config.yaml
num_hidden_layers: 25
hidden_size: 128
num_attention_heads: 4
num_key_value_heads: 4
head_dim: 32
intermediate_size: 512
vocab_size: 4414
hidden_act: "squared_relu"
norm: "layernorm"
norm_place: "pre"
norm_eps: 1e-06
positions: "rope"
rope_theta: 10000.0
rope_fraction: 0.5
qk_norm: false
attn_scale: 0.247
bias: "none"
tie_word_embeddings: false
parallel_block: false
extras: ["some layers without attention", "paired heads", "gated attention", "a smear gate"]
init: "uniform"
init_std_qkv: 0.0389
init_std_o: 0.0055
init_std_up: 0.0389
init_std_down: 0.00275
optimizer: "adamw"
learning_rate: 0.00225
beta1: 0.9
beta2: 0.95
weight_decay: 0.23
lr_head: 0.00495
max_grad_norm: 1.0
warmup_steps: 357
schedule: "wsd"
decay_fraction: 0.9
decay_shape: "linear"
final_lr_fraction: 0.02
batch_tokens: [16384, 32768, 65536, 131072]
max_seq_len: 512
doc_mask: false
train_tokens: 209900000
max_steps: 4717
dataset: "wikipedia_en"
Each number is 128 + 24 x the weight over its row's rms, rounded and kept within 0 to 255. Layers, rows and columns count from 0. Numbers have three digits each. The size before them is the row's rms in percent of the matrix's.

# layer 12 attention value, 128x128, rms 0.0895, rows 67-88, columns 0-63
095:125099073097148143151120111133118117132121113107122133118097140123117139157129135143137115106162102132072088118122116117118117119104148137121151150123114166123137123133161111110130153154165170
100:134117083126127131141144195135121110144146155126118148085118128118122200123161167101128105103134113145130127144131116152173123125144110138156152134156117102099127127130168112113130073141168129
100:076133118039104139103118099163122111088092101086129110130121142104126210167109123111119112110152155125127152170090171139096115116100110137136129162100089128135154117137119155109128138153124149
104:072113145060106127110073094178151106125127105106122151143062131117133178134117097164146096107181145104115143136154112120122136141107122158118151139133110141156132131131098141170118134157126141
101:119145154081102124106095113169132119034113082103125139127134131117126178167130102138112091073160123120123105145118131118120101131088108137150116160114177136132138153123130116149131196127138126
117:100125108052106131137109140167175108123075125107129133127094152124101236162104109175153122105171107116138105135121140167147129181135120152136127106142109094131125126121151102130107148137135126
105:117110103133116149181104114136129132200135134131128100097090128111121156135124112138128113118164106105138163139139201126169118163104116112121153083149145122156106095139064117087068129105109168
092:081107129118120157161141105134099134183150104149115130106110133126122167137125134145128093134146125131132152169111104145139126120096119122105159103159117109154111115142132128117100135154130157
105:129136156196114122117104090091109151107112152147145092137129120132139096101147138088079186159098160112115181115150143144122139126140124135147132116114110141147128092133119150131110129093114161
100:161156162146115110085092120144150137085088136125139128153124133127144104116097125129111162129110155129142152113132149114116139128154145121132096126099140148127129114114095137153122117111113128
099:144134199171132117129150171113103165133162101172126085132115127149154096073121121138102172174100145163100127123153101123139128151116118093110130101107136140155109149122102169121121142123113124
096:091096121109134157158135132139121132141133080141113145103107125131094136133120128144137112116148122134133144194147071134149132121077129091091162101147134123180095158134128155136116111170150143
095:122131124129122124114112154124215117111092185092130127108134125117120176126101127095122166156145122086129152096093112149115125169109067159134086115125157134115149114128148088108126134098145165
100:137144139087131117084093144139128122137087148118138116142121112119137188139104107144148148100123116162185105106175098122118144115131132139179119120104108133096141118133110084153132071100115100
099:158160131174123098103138136120061137130113097143128128142136101141144079117121144104125171133064132176147112120177125158143165122146135118137124125133132152121135140127175129128126175159117094
111:094118089076131141125104158137139107122108138110136121121142149123110152160140145149157151115139125145136140157132088147130116077090098130133142120137084145137134143115168144123142085108149134
103:082121071086124141138150175169156109107122122112131100103138132110129163134146132151142112116140120167103090137147133153127120064100165120135127135141081147114139132120186125122122100163146101
100:129151180173127128087148099100092162140122097186134148129148163154152124094120097046097129148098131141122095153105147110111126133141104125130118123126152150094136124121147115115142144156133155
099:136153158128106133128129095152132127089113096126136127127153083105146153119090116110100094129145139123186124116123148123114125122140139121128119078089164097145128167129087099137135139097096040
100:101133132131134126136152141119127125108172100111122133148143150158121044169151125111170112102120111107135113098118175129107114165090106075130113143130143151139114137124176130108130142127129130
095:179127119138125132127101062088115151108112146125133157124157127123137128129170148071112124103128123115128188098153101102119137108113129162142146169148109148120130095143106107128117056133158170
097:145138142088110114075123154165156113061090126118123178141129157120138152132097125158113113097128155141144120111119112099127139134134131125130094163107169138103127159117111142149120103118147111
# layer 12 attention output (transposed), 128x128, rms 0.0934, rows 67-87, columns 0-63
105:133114109113146135152136121165146119135130118113092120105132128097138129177170141153124106103158140096071133130109092119142074091120131105137165163183118124137128145130154139102129155109168116
102:144093097143141110134137185136112148149149153126123146087137167115137153131151114120168097111142100087101141154192083141149109145133121121100184148125149120109121141080143161099108108139157170
110:076144127095102130114093123161140102113092150124123134120087174099146181160130123130159155100160146165124142151115146133111106112123091110157099133054099127150161138152110140187118148145171135
124:082121136102116125112085104207166112122102094106147150153097144110128157157117095177145122103159152113129138117098153159160143113082120163160093158126113121150172119135095120161146098128146137
113:099145157089122145118091125190140122071106107081115131127128160138132166132117123137142113106165119168122110128084148124142086104089124115169103158111105110132172151121124124152161125114137083
143:087088113099099121140118141152160096113092145085116139143123142099122174157126104171195091090175116110128135104120124148141124157124138173156113143120122089114117136144158104150125140116156127
109:103088106137105100186121114127138160131108148107116119155132126124081143129142102145145101117157128110117163121132129167177133172114104138120161132151109125153154125157134152115079129118118178
095:097115132121137095168120099132152160159150127126105154118148126120115127154149123140146123116157120091128139159157103138144097121083094141097176095130083131134129117148156144081122136149163140
118:140172177153121140125131110082096143117115127135159144151093105178109105097127156094089170154105161124151151120131146156143157155139128112126130098119098124137122088149115088142085117137152119
102:152143145122121138065121132125116113095100131135161126170103119166125139093067130122130149134115149172156107126099163124109151136147150106148081144127139125132130104135085105176117123112109116
124:147145121204147110126107125073112176138100096140134119132135088172119075077110128137112167168108165150114117113126145144119148125137158135085143113120139123128138168128128157114146110151111147
104:125109116129133113167131130134156131122132102135103140136158100134098121144138123161147127132138139084141112153153108141133071120073124130109179108134097140151111133148171155059117105158145163
103:149120109142109137157121118129133089077131161091119156138068183104147111116130140115128111118121089124153162076087110152135135143156067142132108125125153103117108127125181087154124167121157136
104:135164148077109095109116121142101109129111155123133134156106143148128141131082126109165132060125088133169105111139139129100149115123142140147115167124183119074138117155101125188131110106107110
120:130147139116158138096129175072086151164135112159164102128144116165139103116124119111123133155112105153137118130157112150092158109154135094117125124099148184132139159121137149126140181131136087
117:130125092106124146122096150118151078155126128127104165115138150118128138148139153138173149104126132116145136151144107125109098069133113159112144135102139118089105115121166147114125087144126138
112:108104097123173114124119176120132096145092106126123139126106149085175148138149109127161110088126096159113125188169102172108092121126161121102119161090131126103113137074150168118123112135138136
125:162181150153141126090151105091132138106139142161102121127108176194131117093139132112104133161092127201100107128130135093091108101144110123136116134110105157098143139148106117115127160118152136
104:112132150085114124111119121147120143115102119112139109146127115121116163088115140105124113113144098162195088127121157136150134122140165143128099096068110122137148160135102070152140112123092083
109:144092104147130157136169134091157139084164113075103109124177132140121108146153133116136100130103068150127153127144122153114080119128102120119086168150121140109143127129136153115153149121106122
097:162180143089129146102149118148123094137149119120152158136146136135106124135111158074107140120142143128146131110138123102158120130103087152158145152142131146140152055117089103099134128104156146